config.toml
vocab_size = 4096
norm = "rmsnorm"
norm_place = "pre"
rope_fraction = 1.0
init = "uniform"
init_std_qkv = 0.0244
beta1 = 0.9
final_lr_fraction = 0.0
batch_tokens = 131072
train_tokens = 416900000
dataset = "wikipedia_en"
Each number is 500 + 25 x the weight over the matrix's rms, rounded and kept within 0 to 999. Layers, rows and columns count from 0. Numbers have three digits each.

# down: layer 5 MLP down (transposed), 1088x320, rms 0.0445, rows 1044-1072, columns 160-319
# gate: layer 5 MLP gate, 1088x320, rms 0.0509, rows 1045-1072, columns 160-319
# up: layer 5 MLP up, 1088x320, rms 0.047, rows 1045-1072, columns 160-319
down1044:551464506469464484508472484538482478500502494534479481487527513521545435500510499513476529527508506476519453502492485511483463502505509471475510496493501531470504503508476470522541520501523481475468534499532516515518499489539481489526498517518500477511462468509481490488528498513474481508521523502494503487493474515516460495523501512483520513503523517460521485527498478508482512492493484486507509487480445521497508509528465449545544463500488527491506479508521516487484462484470501
gate1045:502504520463466513486447508511521522489546476443530470533512450489516479494524500494453524502480537524489543499482488503526505494542502456524524478491520501475495490505520518512477496483540481511508501501497520553501503497494506495539518502513537512486485514496503438545475541476481445506494468508493512526504505487504523528529507510503491500490480499484478538492486519519515485505513490513514510503517495502501531460524507480447511477466461524489532477483522489486479497484481495
up1045:490502482499551479536504530488487475495491482490510509518537505485503511481493451532494471532477481526480519497516501526524516485514483483453474536507512479481520523474542516531516495486528467488494515445523470503516482482501498526524492488509524520515506518503540560499509542490485519542555512473527497480452490532483473443474506504519533494510514508517515507498532532474509470480509495535514482500472527535449532492470501475501454503491484469532491480459497524545518517488516495
down1045:527475495460527515510513522476522530504480523534503503549537522479483483476472471537463467487500499490515525521502527483456514510483477512436500520491492523532502517496496479498498520511522503505483475511494497438518491496476504473508445519505479458513498489515508559518518508492495554499470540480518486452469495481472519504519494518463501442494525412499516434494498513462503518490492521527477504498466518461516484482464503506511489481523534499510497492508512509525505503502536489
gate1046:500505502494478483452541489505480486543462478490513455485524449461548527503505473481510507495521499494493481544493462506517494477528489442522514485494505521478475508528468539494526492503503451534538509534446510521494464483511488460445485459479518481517525482497462488475447521473533476489495548549484534515463466508521511455499537499510532532512508545481472493488492470514533503475499493467552504514554499499484524492526515517488529477482515472474484587480505533467471483520467501
up1046:520482470496562496472508496555461484488484539492492474499506499495508514531478479475521494492475541482521475485541513546520479500502479484493512481541466473495531478458502503509517562513479555534498506433540487535513483531477495505486509541537510552451519483499547481529467457538461524450491489457516499469489515540522499494461487482496534469497489503482515521476500504544502542481494508490540523498523497518456485537496482482514531524505507558516498481479473503507485525491527514
down1046:514501518543523501514531462547448449474500568480461492519521509518499525496475455474485528516489541495528493528549504519519480461485522490475504509537463522456525495502535510498497519475476504479482517514514500495477524537455458462496523519527531519485494501514533514489479516506453505506491526520558476498491530505505507506467491502462525490496497503477528544537533517532507581529499498520508546508533505501479496485505458503506492528485506515501516462505526527492535464455535490
gate1047:497483484544477530501477520547477517517507474508497477507527454496494519518554526478523510542514539476490462480468521534482487520519499496531495445433468498500507548511504536533511536504526525526486504521492477540504496514508497503510540520511501459500509496536455515493458510465527521531512514529471518463508492514542526514520522459520488494470498513488494532526495506494502474479513539499501461469508541488519552549492504510521527517474479509513519477506484491547524460470490507
up1047:516498507567461543528490511500484479485549428509456474503491484554508518505517533489551524517523539511543477467484493499494518517485491526513475460477491523475514507522488512528517484511510536514503503492504502508500536478512522523489531507503507490488509484519499513501510493455480503530506536521499527436527516531535496480527517509501453506480499524534471506505517485459527444493479507517452480506495573482508516554493464504545522509524494504516504488486508498510502499477521500
down1047:481523500533484503558498525481484489457480478495486493462510470521460509476516526498479482554527509509518468479491457546463480511478524495524489514508508481509495524502524438524484498514532496500512488521499528522524493489557519473541522473526531494515507495494510531487534453494506488500502513527471473462522498513488455541501546515511463482470519549498546504523482522489503452519520532497511477509492531483491484542498506501518501514472463504496498497507485504519488487486507457
gate1048:497528559487460514505570500561431517462475483470487483508513514507479498475517486457492503528523502514481474513513477493492504472480488475493533505503538533502461426499500504443494517486479492489498484515535484551493502482498553465482530484492495519492505456534476505516491477462488508486470541494555534534481475443480518442524464500503465481489471504498479510509501508521502521509513515481485486466489498524511532501471542529493548485485530492485500496475479501477524514470483496
up1048:505496440544498539506430501482519503506521486509503472515459497487498503529492495537478518453490501493503504545503504500528494533516496518524482489513505456488538525491472474528515450487478497513506523466477528491538488521510476490535507498491499470523478509505507498486493529528525488532531486495492494487536543560526488526467541491512515510502515482455522484478472502520460532503505460471521502487505519484491501504516506452485508519516492498520499482569528507517482499528478516
down1048:483500462507501468516478518496493475498547488525510506537482530499541523524497518467500540484473473506473515541526505507538466547492530559508459490525478430527505518484539480476505508509466489540519499493471533534481529487410499506514486489487498497486470519525473480492527533505526471520513525499477492486507535548499497475464525511525480494437497527476464445476458507480468533466487493500516477469500516483510504509496492441494526509477521475497496477531494487502520513522502500
gate1049:456505493510505473540505454468495481454518474520490524447499507495498527447474511491524489495505508483494526507520496509533528517576504530483490483505474505468543498482505531473506461498466520476546543490508473535495507493478529518510519504518533531499552498557506508516550500487493515512542495476471478494494495473519490533481499527511488550460527534486476493500504537540466502517472482521504497499481544461483508494545531533489553534518515509525528506547553540473527467494468513
up1049:507509527471487483448530502487480472494484511473496520524541492495495531557511492503470488538469538528508498511508509538457471515510499485509494495506462520517490492456530493506434523529488507522554468473453492454507504521520451468497462476489510495461483492502511516528509493501465494452504482469483501483513495517497533503530527523495482517472486450498552477498481452471500535506533504481515528488504491522474498493494511496489477494482421504525503487457512486523450518498511519
down1049:554442488470500524510532554536530481507482522488520542533503504484477522509501531524501511532517508457509521540507489498468489530488476460502487482535542502530490495533492495486494517516500490502527460502542516507525495508576524503512478493462512464507490482491496529509510499480491508513507506520509522506492546476501492484483496527506469489544497480486525476485516518499444492525530507505525523495477525563517477527513463509487511462523507475465486512478488438504494469524519462
gate1050:528547490475458500482522507501513501502445521506484500530498514521508476507505506497495513500520492504495474518519454489494501487480516491505521530473516489478520533521512487463543546518503507507529495545470525511423537485509516495481472528479483479518495505512489474530505471512519450456474516465501495510510475507478496475499473505485537493509528490490470528476531529470494488517514502487508456511497473477494511534522472472510522495465468484483522513475531490487543507519450466
up1050:530525485511540509480515509447548479499504488512497492508521501501473508491483481490540493471503499505515480493468493456548498512499491493509487488491507483485550506502531470546499514494489461470499536534532504493483484466494533508482537459501502511459468485513500505476502501512476503474556503502476476524527482520462520499521513466515521471490488468526513497481518511541487459520466548495493499507471532521544478515497505513506499502514492486518485524517516491487536511458508503
down1050:510493492529509551471501530493525480476494487529492496518513488473464506516491465487522537509510523537535482467481483483489521488481506499486493514514488502498530498480505516468493506477502470500553504523490506495493493490569491455521497519458543498465523487525479458487510521520470472480502484518488453534517490499473494499486513468527483501502501496476515493507481450527472479521491531505494483518491509510524509522478521518474493518514489506473476478497500470499552463462510479
gate1051:515518499508475490540428495514474503466501485450493453525508527469501476473449488494505556498505487518531452473499527507471464464488502519504540508569476477543498495472522530475494557484466491500511448497502508544523472444490510532517565521533486562527502515519494468504512463506514515483504455476540531509559496516458517504501513491536508470474535514506499495471469491548472434521495473453497483500512516444523524511475507553548486510517538471558513518547471496492532524527501563
up1051:517497486528447501481479517415500484504481472527444441499508521499505475490510468439468511492522515499516494533525476505508473506445513512484501518489578523531517481521501535513483490503450549499497504538482517490488484452496482464586505510505476517502476515475498557504535488489483485443460540489503496468513506483471509501477529514530467548452500487496530509514452518498446468540493495469492516500463543519533481471517508480523489520491541455483508499571507492533527499516532520
down1051:505479454513491478480489511481541506492469472508480467493490482498490476533492467448442503521511548473487506498496509481467484515505516471509495513534532563495535506507501467525494489522470540497509482504439512500510524496523498464542510486493495547521523488488546522517479497491495500489526522462557488476516514430541514480524536517479560495480505518533529501542461531483473481456536475454533457478472506547489467519485532472529459548553525459485533496532507465509550532488514530
gate1052:567498518539491504511468500530488483480516517496485512524521538505475508489512495506520498473528482491516457500561447510510466529531522499477457443518502491522479487535504482423517522442535480544494532496518526499510514495509532537503517501514506498503511552516543455489502468445508471483471496519527488502481456481496523493482419484510564505489486540462474493468514544511540530510525503493512481476512457509468525526495503502560482493454469525480528504521563491484525507497492519
up1052:475546464477508500489541501462496497525516464495542466510499500516543512476504519511493519506473536547478487506489505485523466466497464515493532482476482443489503507450566491516499477507481542514515447534479548515509501500476494460523495510484483503505508463498422531508500494509504497506535481541489529522512500515539482457504513533544478527531542501529464491495495493528462492476501497507480505501487567517533519481482534510428518533532481522517499494455495521495517497531487477
down1052:491499503498495492479502507465439478503502515503511524541506498470510467457491511502478519459515488536499474541515469481523484523485464525464510479473512492507494481485487498499507543519468521508533468518503510520489501484409518523485515492512486461493484480467434508506509492481505479477502498516522519528507511525489527467498459483544541515519514525459450534478524520476516473517508488493487545495493542536482517506511534514516525534494467484483490479493562488471549497552479501
gate1053:479510520521480499485501520522455481500520499520516502519452516497494516496544470520477496510484510522490495499474500543506475451480477537470518478537522499457457483554477477524522514489506529507506506472494521537490503500492552501531537525521479533482553485500442479474480460470474532498522443516512523484485518507523515505506494468507542508515542528512431463503570493517506503479493490507480477498472521472460514529484484464501502493535487471520534486474521548536510501500527502
up1053:501507454540508502458503514513494476524532506526496463532482523507519490507498461535506480523516499534530496498477503548519486479488468516459482491513473514484432447499514495513500542492517495500519515443494524501511477517463532515521493489484441513498486531505486478513533489469534542536489510518491469561506514479530489478466468524482505490467503507501456509486515485547479489507495503515523471487493466539477471495512510499526483468466473476552505490473505495435559501517518487
down1053:538479528480480511477514503551461474523516509498489520546440523492527486471490508511496511512488476520478513486490499540507512487473489509490499461485525498474449498501497510539483492500532532499514487466470498506497503458474519512468478490473503517493523515487488475503499465526543545474455554476515467529541496508526484449471488520512530541509531542504476538477504502493514490501479495541513457504537498487449496523492522479522502513506462491516492496526512484490516535508493549
gate1054:501457538514478487514528521470506490519516509483517501522564503481516499447517488497450502516456487517472510542503490452526524525509469488500501514501466498499503491526512529476495499489474483482531463501544472512497513492506539498492478497492530493500506494531524532506527493507538504531513526526509543507463481472466502509507507476517471536534485488523483491528536505510496510466485524505491481455538446473481570494530507509489487526532527507491422479529538526474495463499447487
up1054:498525519474507489486532525501450525496519524489519495512482528505520537509498488470553467538522527506504501489508494481521470507523522484512532492500515535452529490501548447534500486483498505502497467499475498464498470496498488515504493447533538485473468491504553508493531499523489530495505455486507468463505511538499472524524517486542513526501465489486500507503486520490524568509478474461497481514458552492494509535503479509520497468549500458494526542499474501461487517547484543
down1054:457505494507485491455488507527505497493525490488486490469464494464474494516510497462497480465497494537494549499491517489538522546488537490491485507500488481484512487512505501502496502492560470530520528519508481484516508495511482509502511512522507507413482502474516508452493497500467489469496472490516499500501536519474447509525520492512497501508498513489516532506559487515517526496480497485547476520503497489463489508483517541465483493499527468468489486491483485519523489515514532
gate1055:496530473482543487520519474496500525448507497513472489501491477499550512508513468522490565521525502495528490513540471487441521557583535459459516525507515516487505525485499500519532516492522503505518514451464516490549484510501508481535471484504479486482501546481476450520504475473528468517491532467525546516554473503499536499490439512532505502496527548457500485533514511480489507542510559519460481495479467492498500513531522506457481500542473489477480501486507465504477477520461485
up1055:500501495491520479520476526529536493511487480453492493494538532497472536510457474474463471479489497528501503553492511513498486479474476520495498478517506491508502473532507506508477519499459522493541462465554439493484526499505500466505532452480547537513517447538521501514523529519541528447497499490496495510506498501486489527490513505490472482451499460535554498501486499511474508427510484493523530504493483464522495458449490491528540514495525520515492521525496517505491513476522491
down1055:517473523491495485505467584480499493499507526482496496481528536506456542498506542465505504483468493521490470560504498496472511497509445525494524513516430494495498486521513496520480511497416482486524538491530493485506536502487510463498482497481489518509499509507468489491531496549521439454453495457525493477482519526505546530476523526508522468453456523483512501480523525477486554492554508485558487480508539490530487546478513504532521514517523507510489491497456499547508475523474527
gate1056:506509487520496480485460524481502490514473515467516492443476500524493526447494518515463528515529487485537483478537463493518497494524524532445521491479466521497505540522464504490496505497501545514537513523480494492515522501474501480517527501456507500520515488506523498479518488492523515505517503489508500478488537538518505471446511516501474518506502470445496519530519510481489547532488475502526502499471463498520504559565515482466522509482489518469525508512507530543481512494458467
up1056:511474475475500443538485525532516500541524506448463482477486498517472527469472484504471532508483519491498481488535494514530465505526538578487504515516507526484548507501511479490475512472497537480478513518510504531497480495500472524482534514521499494498500464520491488501493506510532519519511505532473480500494529482486497509478481501480528478505500483484478514484506541507489509462482497494491488486485498499482547525513470463544465476503450499515462525534485509506502506508475509
down1056:521504496480488472516478539521498492492513486458495452496510516518506486528491492525510468503482487489515499480490476482503486539542480523519460509510474472525538524518563505495476514488499512475483483467503478509510506480475499555466477466510446487508552542495502503517482468478519461547499514491541515463496481476496483526469502471514530508499508533514454509488500496538515461506486509486507528506498540506526526496508498489524507535545550473530505510545481496538488500486518479
gate1057:506525552476461504467515476452511490479518511507486521484509452514498513471451501515512512488498488493507501469526452485465501518530486485466546507513509485524482528505476502498491472509483472495526549546515506490546479449521547495470477458501510487486515477524498553502471545538503492493459510505525483485481512478528540532494502547491509490513514468492482483527472489488488547488515491499534527466498464468527519495438513532483499457505554540475438522527544490483520555526477530
up1057:487482432482504479505445495515496494467488496512521476487507476496538464528468467461488502524494469557548532514496454506505508514492473494510508492541483481489518530511499485522519510501477442491512492507460530477530514495492492469493465504470492448486482531524512508517494477468452425545494467501491482494533493515510486496499494497472518509519500580496546493576497474417432480490520466398560488449506508503524484460509473512547475516516504482511499505479501524505502516522503496
down1057:515510535521547487551536512509533483492509514465468485523496574506479488466482509459528535534487533467492481451472516513501472512485538535529483491549462488519520502510466500495493515490522518534488458466496490488473518500455456483472466502494480463483500506449477494504547509471519450468485547497491496527535490514484548439514517491525508494470504516507510514521570456510555501542498526492456517482465514524495464487516489520442484469483489488486596492502503541498472481495498483
gate1058:503482490541499464472496532512494510467547467513531504513519505476510540478442521499476567445520468515503456499499505506494475549550490489530549496539473451478497477512516534535510476542490493530485488493484483520533499473465514504493493484464489483530497459525521516490449501472522490463457472502531520528519548480501530534505516519544494547507504471518482484526542490522502505451544542539491498496509533476551521476475541527507546517493447536514492479511537532469496486467480493
up1058:543500504499475494496482457470519487499516493564482530491471488528491511502456485490504523484502546453506478464512493523483497470514465539493492472539515494492489535498493503528487469492505513547495494509489522486467493461468503497496511496495514453515533487463488523479517512517513441486485533520477470508487554491465488536522517533506449512494483494493485522540486462527474471447521509484494490529474503493532500491468514535545514500489526458430532508496472493446491501476481524
down1058:536537505478496502474497480491515525533480550522488422483493491542491490501504512490509445527521524514521526458482523507481509476514529513514423531520510536504476532486468486485473498480511510508532460495508520495503473506413493445501471495497508467476514475502502509480492522526481480500470494479437489460508495486485493495518485522512516495511524503492496486515496453531488509467500508457496515532515494497479475567502512530521502438485518453476489479447468432463527538527535530
gate1059:512491492518495531527469527460439514492498472487557566505512484464514555464507542514489524484484520548474510458495514478473528546506508484533527510464469490499459533486474475507486508454505484493485508525513483491482494520498459519508440481450506527463487521495525510513490486472477463491483485463539501524526500470533488522539469513517492511483500506504487490467495547520499486531520534528485467470501470494520461476502547554545473501552503524448531531519505509528495490544494464
up1059:517486480519514516537504497441490459541553504477510480507476537481490512530446548487439502509490529497560507526525532519483520509511523481514478490533467507517525480483534478476478535506517519421478507488449484440466504482494487498481443535505494528521522522508511489450509498519508542505469480510475505474520426513505499502481508509526462492498497442515492530520505443519521498513435493488479506462501484491476485507515501509502452504493554457507523525474530484457487531496522487
down1059:494494502488479534494484492508506469531519523471490467514492460531491484544479528514501484499479474485578525498494466534492461513508500533492488518533512498536546494506496480526562497506523478462485429503470497479454517479561477453506429553487529512505518467475492583500446473477581496557499502471452472511492499509519474504466504518487476509489525457548484520490503519524531514506486535498546461522510517504520508549538533489482472486554545443560516515461468472455486472492462527
gate1060:483512537502500505533489542474465506503536504516493464508490512497495455504486521481518498485495500536525507526521493465531439533529493506511508463488519520500487497468477490544475514440483530506500517544515488508536482520474517523525557535497480461525502497537523506500532534470521509495480529503498490485488536503504499499475483545520566498494529482474467481514513513456501549514505493504468533503430545515472494531504487506538497532521473494513511549437498473512511516532511550
up1060:487474552460521503532514510431507459481565509520495473500464522521510466455465483486530469502523495523539517462499496496500488484493474485527492480500551527502512477487499513552475494465489491493494492533494466455532460505484494508538525557495539476499528486539513486509548522520477485553495530513505474465519516552476463500462493500474520508472527526457517519527479509486522483489456471499429538528450490456467474525496473483520492511536477515480499518472505429494498529526537536
down1060:493491475499543523476550471485547475477515507519521497484475467515538590513483512488537485523476492507517514476517506503482507513548523529506490537550499485507472520499522539500477471549541490469478506502468486460484512472465524498472449513500522548449487475494515459476485497508487512531482481494488506484529474491459460503520516490474414492525476535540498535477481449510475484489480505517469514531569475446559526481522487494477466512464504505538456480529466482506509491516465447
gate1061:494524478551483460531500489489496500491478501478480490520455527524501498498517488504507492481486514494511472510525496499519444472528502527469510482502520476487539472499481551524501549510471540511517502517514510535496534478507497509485500506541514510515510499496530497501492457516517507504502527502490507485544518517493546489486550517516485496479535547526489509478510469525491478457530546524493491521531482500484528507512531521520521505506505522496488551471499518509498505499495520
up1061:498499561525526483511499518510491510512511536476520487511491494477498516509515453479551463497498510469525492502471496485524482501534499507500493517494508568510498489478483480490503547499513516502534539520510501519545483510496458530472503513519567490500483519471518460498529458489501493497506510519532524476481503491443484568478531493492490544494518534522487502534542478506485498484490535479465483495501480512482518539487541521494518508504503515465465482480507515518459500515505495
down1061:536494527500541528490486518506488510502491477493507509536524486489516500475508491485496485488510522474502495480432496479484467472528492499486471507519476519513486507498522493513490506513502502505519506486469476474530512526499459516505470519517520498523457520469523435519502505500551497496505517509476470536501498510478479562503515492495508510469480529519504534523518459499482492515496479496456474474509493545487538510479503483504535477504475503458474467539487511527541508516506492
gate1062:514490558468465501471534534484519494520472466494479499549498483500532460483538506452528531500486496510463517478514482479519530489516535519478533514494515519465479460551514545512497498467553520488537516533473491514506500470504529498475502519460541473456496490479482504490506499525533509506442514509522522509536472502536522489495507515481487503512504536494514503540517502494475481484505496509478528460506512492496510476500493491487512523477511512515448576512461507496501473502481496
up1062:508501481530509484522522472523463511504492487494537494499493525504445521505498514514491463497490483533513531502469534528544504511489473503455527491495477553467514514499470480499476524498524525494521514469489516489478470518513513521502482520488479505475526528493509496459516538496496529510502520467507487472481486476460510447504493485502553474491512476520522478540518530487501552504501531513479507498497500510455522511452524455480500510510502513496537532447484542506489534531486509
down1062:488541512488464497506511503518495520488506467523538492545473478457501519458496493496497471492500533488510518481482533485488506477494499483524490547528470475506479478495494448487486500485472523504583493529544485478529487481567531509506515511541495490479510499479515513492513528510510483486472517510509489524518497492512516522471515492493450466463489502486487542503478500516507522489530476446482512505507498534505483493501479509484490550485470458521512515503510476495499476507511438
gate1063:532496502507482464447498526507483509500519494480541481541504472492509446515496467481517512501514476503523490517516479508510492474488497498559530476553495438503481492527520534517481507499464483460516430524465486522527493480503550513475460502470499484476512500489517513509474496464486488500481479512530511480513518447534468465494458498494510535505484526486473496534496533500475537497508504477519537501483493496499513507488556495509495538467474519487490516540520538500514533553488505
up1063:519457484483489494462563501492514472484517490512465506503485504469456471484494507490481517532528523510455529517504486476513470527487451475525462496478459463497504501527486515495507527477528497438490443520471469521468528466502497493492497536479556473523529483520459493457474508538486492484510500544474455515491542502525525510462530522510496502536512483464484502534538539501486546430504526474509473524496510426481473473520536517497557478481522523471481522455438517472505519477496507
down1063:493507545527516456461563515490495471472489494498467465512488510467474502503495486481476538477498529492476466496478497474499462504514515531498460521490457492546453528555487505479480475451511503454459471551489516530495565479553502495496526496476530484473519463522474495483478497501448480502501488528472503509499488522509476481490513500514523489500502462480479501479501483505504512432484471526460487529502494477477487463526492510481556442484470506530524519469475554503505495490525491
gate1064:450534469526500490479541487503508502494520496495476473508456461461485498468471491518486503512498515529466490478519507475503513513550541443521539518513508508549553513542480470511484514480526506503503513482491523520507536525493459473499536495468461473511540550468482469478462490507512533459457490471511509514518505502455523525501479503484492499496477481497458494522478484547534497475488536479516506555512530516529502529468524527477462515516464477520495519494506520511550496520534493
up1064:503488499491494550477517515508525465537469489474490549486494483514460499532516524473512478478507528506479490507482489495514500556473519503471472523525525487475499459478497501517498525458482530485537495496435506473488495485503489488507483489495482510517429484515503468509514536465515471472485492462516498496487504499545506509469540476490481513479486511498520469504506487502506535510536467521520461501533478506447487469499494507517482493505494512451494514604496474537484487485491493
down1064:501489513476509540508496476509533535493490551499528496530520515508505511474481479490482517500564505530497447505506495552480492482446530527492487475508495484479517468443524488519505504502494502482503467498477490488452484500535526502499502506512525528490495493498503493509501491495515504539501511528505489474488509494503493489511533493507512506502523519503529503486506515481488486537531476510490489475489475538510490490500456470526531540446485452468477500514485492493488467502476499
gate1065:540510458531488404539472466444462493536516475507527487486521510478533463506510505539521485501532470515481476481579457484525536509516516504481510517490545495480479500539481487536553492481509494476518528535492499547507531468462498512527499485498535517518495510477558486463536406473467511526460529516510496465532511537488510483470478518501546444541564534502471480496527509480499491488501439522503493544498477500490523515480490515498491534495535494533476478476559507501528511534497490
up1065:529452467496495504511477471512547494437428513502460508507473518508472480448550520495459493515541486476469514483513513472486526507471491448492457477472491548520547485514521491485503495510486501524527528484485523499473515536494527523465545457515465509475477513492553485484498554531517516455515503484447458497485526536497557488519486545476557488493496496513476531447421464534513471443507523504502532515549471411480507544497501479506471523478540487484498498499483505522522521512530485
down1065:467484466469516499496520523507523452522490499521513493447489518493467461483513524469456501485552469501528494486487482500470515518542511489487503508466487520569485521479498481512475480542488506501502523532461484484482506497493541502516496506526502519489449493502524538462451552502474497501429491500475472514501519495509503475512475516526491535492483503540526481507465495534474479442526473512495514490479502481472505532505476507481508526541478493467522520541431461532501520535509498
gate1066:509496523466504517474470479514469456498492538467480501521482447501539460524522498442516472549509478499472512524495475519486464455516573495530507529502522439481485499551553494571524513458480482531543492563509513544533528448510555507489476507470515461533510503476545484461496522508539511473505540506488526475497478498519520527473511504498544511472491527525471527452557485463467525458504527484509482471527531540512521464513466471496527524474462460510490520495521504560498518540502489
up1066:467506492538517506454553514527505565527540565512463471506505549513457499509483506528499522510544530498487464498549544486510498555471521531516535486548467515499490477546512493510496495507551468480510469484452472469534494482481555499556500485495451507503491521511499448497467466472513528545497466529507490518527507483526490547502463465495487478538531491463502499528466486535506451469531498513496479485514480469477533498503482507452485515521536500456486455505476485461510507477462479
down1066:486509487506491509492504502512518505512522483514501458520491515482526540492497450483512503497517494496497443502488487487493504518532472464441521465504505488470516499519488527497444499499508504470548473521524493486509527523533504523486466503481515507519531482527522548500505474504480485533477491470465481474487496492477539506500530487481455446534488539538483556514480477513525517481504492486482513477530485474509486472495499472460516512486481540465511501520465490540523499501512472
gate1067:520508500512516480521502518491455500498514502531511525459524481514464511496480536500496568498522531535488461477507509513479471561470511518504514498480494483551523506503480500496491517476547493471476477451566534537500450512489487533445493524533461542460508513510522530474512525519468502470482528445520498527508509543507523501529504467439492514518524442468513503493530518492447502505512482492496522447504522452503530507494508482506498537476478561513488500449550500498507507509544525
up1067:492470533495552473494507488506489511518487494541472505486509494504526484509501515520498519532477482484499505481469516462511529488512503478528447500508461478530506563493513540523484509510541545486488527518512494482459527515485519494480490490501512509456516496503502535505490555531487522476498492490524505515519522552537508529509474510449472449521458488481521512499487445447456488506485476427469499515512490531467516490504450514502477513513463526510490527519468476513520523504443512
down1067:481500479476514526575466506487513508513536478517494502485477525491509500487539535515527397519518485496479504509517489439516517509514511490433481497513456549525484531515516503489544523488497535538498517517495483490511489436605496499536492534498485470514478490505482510508503482474503527511450460500479509537484495514483522564455518470451553481496472499557494493484499504521499451484521512504479486507490508526484486490527478517478505495497494486477484529523521504503471507497493503
gate1068:481508482467472513509527528534462493486503498545509495493549471468547492486496524478496503464443518485441489483538480481456493550472544452477521526555497492537475498494514511475496508510508502504501521460554510500449531499522485489552450495439443505567470512489498515496514522466531462492472542500517491526519469450487495503519522472533481530452538507478469514477468529531488477551532476476461478477497527491492542490529519498481485529480491455510473430502459487493513512526466501
up1068:484541512468464486522522498456533486523526489452534495527509541465460490503558519472495499521504520450533496503514464473527515448503518539493516507482565464462473475503554493512506518471496518550504517527481510573491506479513533478459507460516511470493472494476517530526477481548464496510489491481487488509520529456497510477468486509517494494496525545554491505488537505482542502470521499480509503455498481497487523514499519452535495495464515499522519514501504455512500505461469503
down1068:540530439503511446541488503468487477473521491524504482495490471485501424476518519470505499515531491491521503469513506511495546503455508490458509522485547427495480507500493513542516489416530507503471518489561524516529491515464520516546453522508439505505460471509525530495562497480482505531476516494540476508514513479531517542501524519533551487494509472491527492486487497524492474520529515462465503509470488491490505503534514458500480543467533450548478519502494473475469487520493546
gate1069:532535471532510488526509506494482541494557467488546490465452517496515513495487509492526522492496515488466468511550477504474478503539493500489480506467495536498519505461499564504540504518522458488479519487508486491476493464524516526449482521476514534508521520507502495517514471488474488473490521528508499507489502524490460528538498501517515519477537497541482461495506525493508442535492527549490496505528524492515504510480500544455508490509515491488467524479551511497475520521451481
up1069:513458526489494483548455477488460525527519493469552493492514465514479457507459512501502531493497514483530494477532503491514487518497538515516439529564549516491456464502499565498526500516527526496444461514507487515540451508478462493509478554503485479536526501493503471507495496513502471512561503505509557482497453497516493527473493509498452516506463487422494496472471486510506440506493480479521493509509558501499522483536489517471508501521508528499505481510518464529489500496503477
down1069:507496486512496497504475483492514520533469529503524454531513534498463488526482515500509507500509553481511505468556506501500491528511495493530486537522512547474485509496488555509496478540517489498447503476505495482501484525553533510512495546494507481513509514506478506509502537550464491461531493479556537529492429503482515539439488494462476511448465484482511497485457518516511475531450528500506482531521526458483492487490498501503513492525495448525530489545491492507496489493503477
gate1070:512539534487481464485547490491490539445517466486494433504470507498547515511450472425459521510508483456508527486502523521527552468466479470494501502478544527499491484512515518479496528536485517509468553497571511474530533513514501455511499494508479452438506495450490518481488506531524499529507527514515570480546482476487530483478523484545517467482489469504481456474514501498498525523511532442498502492528486541511514489534526519516520506537539482468534464530490505475548505488512515
up1070:528504473493565516490532513524513526476469479545403493452506542518452522485467496483498538490534532506462525489486546508483463495480466503443473458469482484530510492500497477525512464468465491523462465447523479495497496519453488516521519494515430523470503511496505477518486501533514532441509513500475515515533526493483488501519495508489560462496500483502467468539489510529518501504521484501470528512533522468497515514454544480514476517506522490512495443485452510516470525519515529
down1070:504495507488514499532505546511502507516520485514446489465495522532502483491510477511478517466536494527490465517485535552471458480475493539514517462507480531452460530490502521511526483447461522488517484486510484525482480495432452486495502521497496537472469464507507465474472462511493534483566470511535524515528509523504481516482541479532562506448505476505543504508500486519522507511496470495494490485543573510491545499492560460492507500525487508476466467477519498481532518489456511
gate1071:498536494491495517482539509505478524456527530488479506508483558455527487507482493514520529503514471520474505503552479487470483490539497521519516543516493467504476496508506509521513557495469482499488498570495486583505498457514512472488519508525485487555453519542501555524471475474515474501480528482455545543495528493530500489509527572494516538506482513503448496518510487509499478464536482522499526529500517489495510530483476545572502498494503457536537538483492478530439513509512516
up1071:526509467458452543526487474488491454477526498516505517486483492565466437481495507463494502475477537488499479485473529472490527538493509459522478500530479478505553471482489500515500469481484528524484487536529554505493498522520508489475507438513460498505508470494500505498520515465443485524456479495531493506554485555535495446533462479546518460493519481491481508481490486476468488524468575513487452533476540557533510488542505473553465500512516495490528498516513464468539500477559485
down1071:457495469522463519557502515533533519479483528559489501444535443486498454474485508462495539498508486467506473549506498514485480533537535470530514502545456445506485482468495542499505500482504505484500482523516558508484504510552533458479521455484542462505490514477478533516521531484430509489492479493515488530524519525517493511498441478561484495501507496508484516530509484488535477443515583539464530502504470533498507507501514516528464474493524463508494491470491427505522493513517461
gate1072:506477484529522483563486528471485541496545491542501489493483484516478527495509483521520524499493534497471495489503515518516476539499504514488493482480487503510458496467518507509486497495472493495521474484543515515522537464514469510511553531463493470462522517534512473504484466490529509505519531507516488453528532533563488528489534483506514494515486513521452505542506529538501499460506508500527474487457501480527542520502524475460558487474533512485472498494493492485523476562485470
up1072:450516494473455497493452526536524488435528499489468522507505506482482508500564512505474479527496497480513498486529510468484503457483498508512502511508495501539517484536496508481558512499515522523501502487522503491521487492521464510447524484475471474526530538509480505516491489467517501491525476492539516516538515463510502448462488535507517523516495523508501503485491495536482446470494486501458486464495491485545489511533520496514478521453515481481498469506529516503505521501514494
down1072:507471478467515510491502493522500506482490536460495483492502487501473520500541542512542498554474477469533517512519513480499506519441508511553534485502499505524520472529519503504473479550490495500531514483552493501489485515504532480495517515466469481482543513473488490474522449468521496469511485428504428467521526504518509476515483496491510485506492473445458475479481463520499516496456523517519485511467537449502500534508503483511517478467514523471466518499510477487505510508487495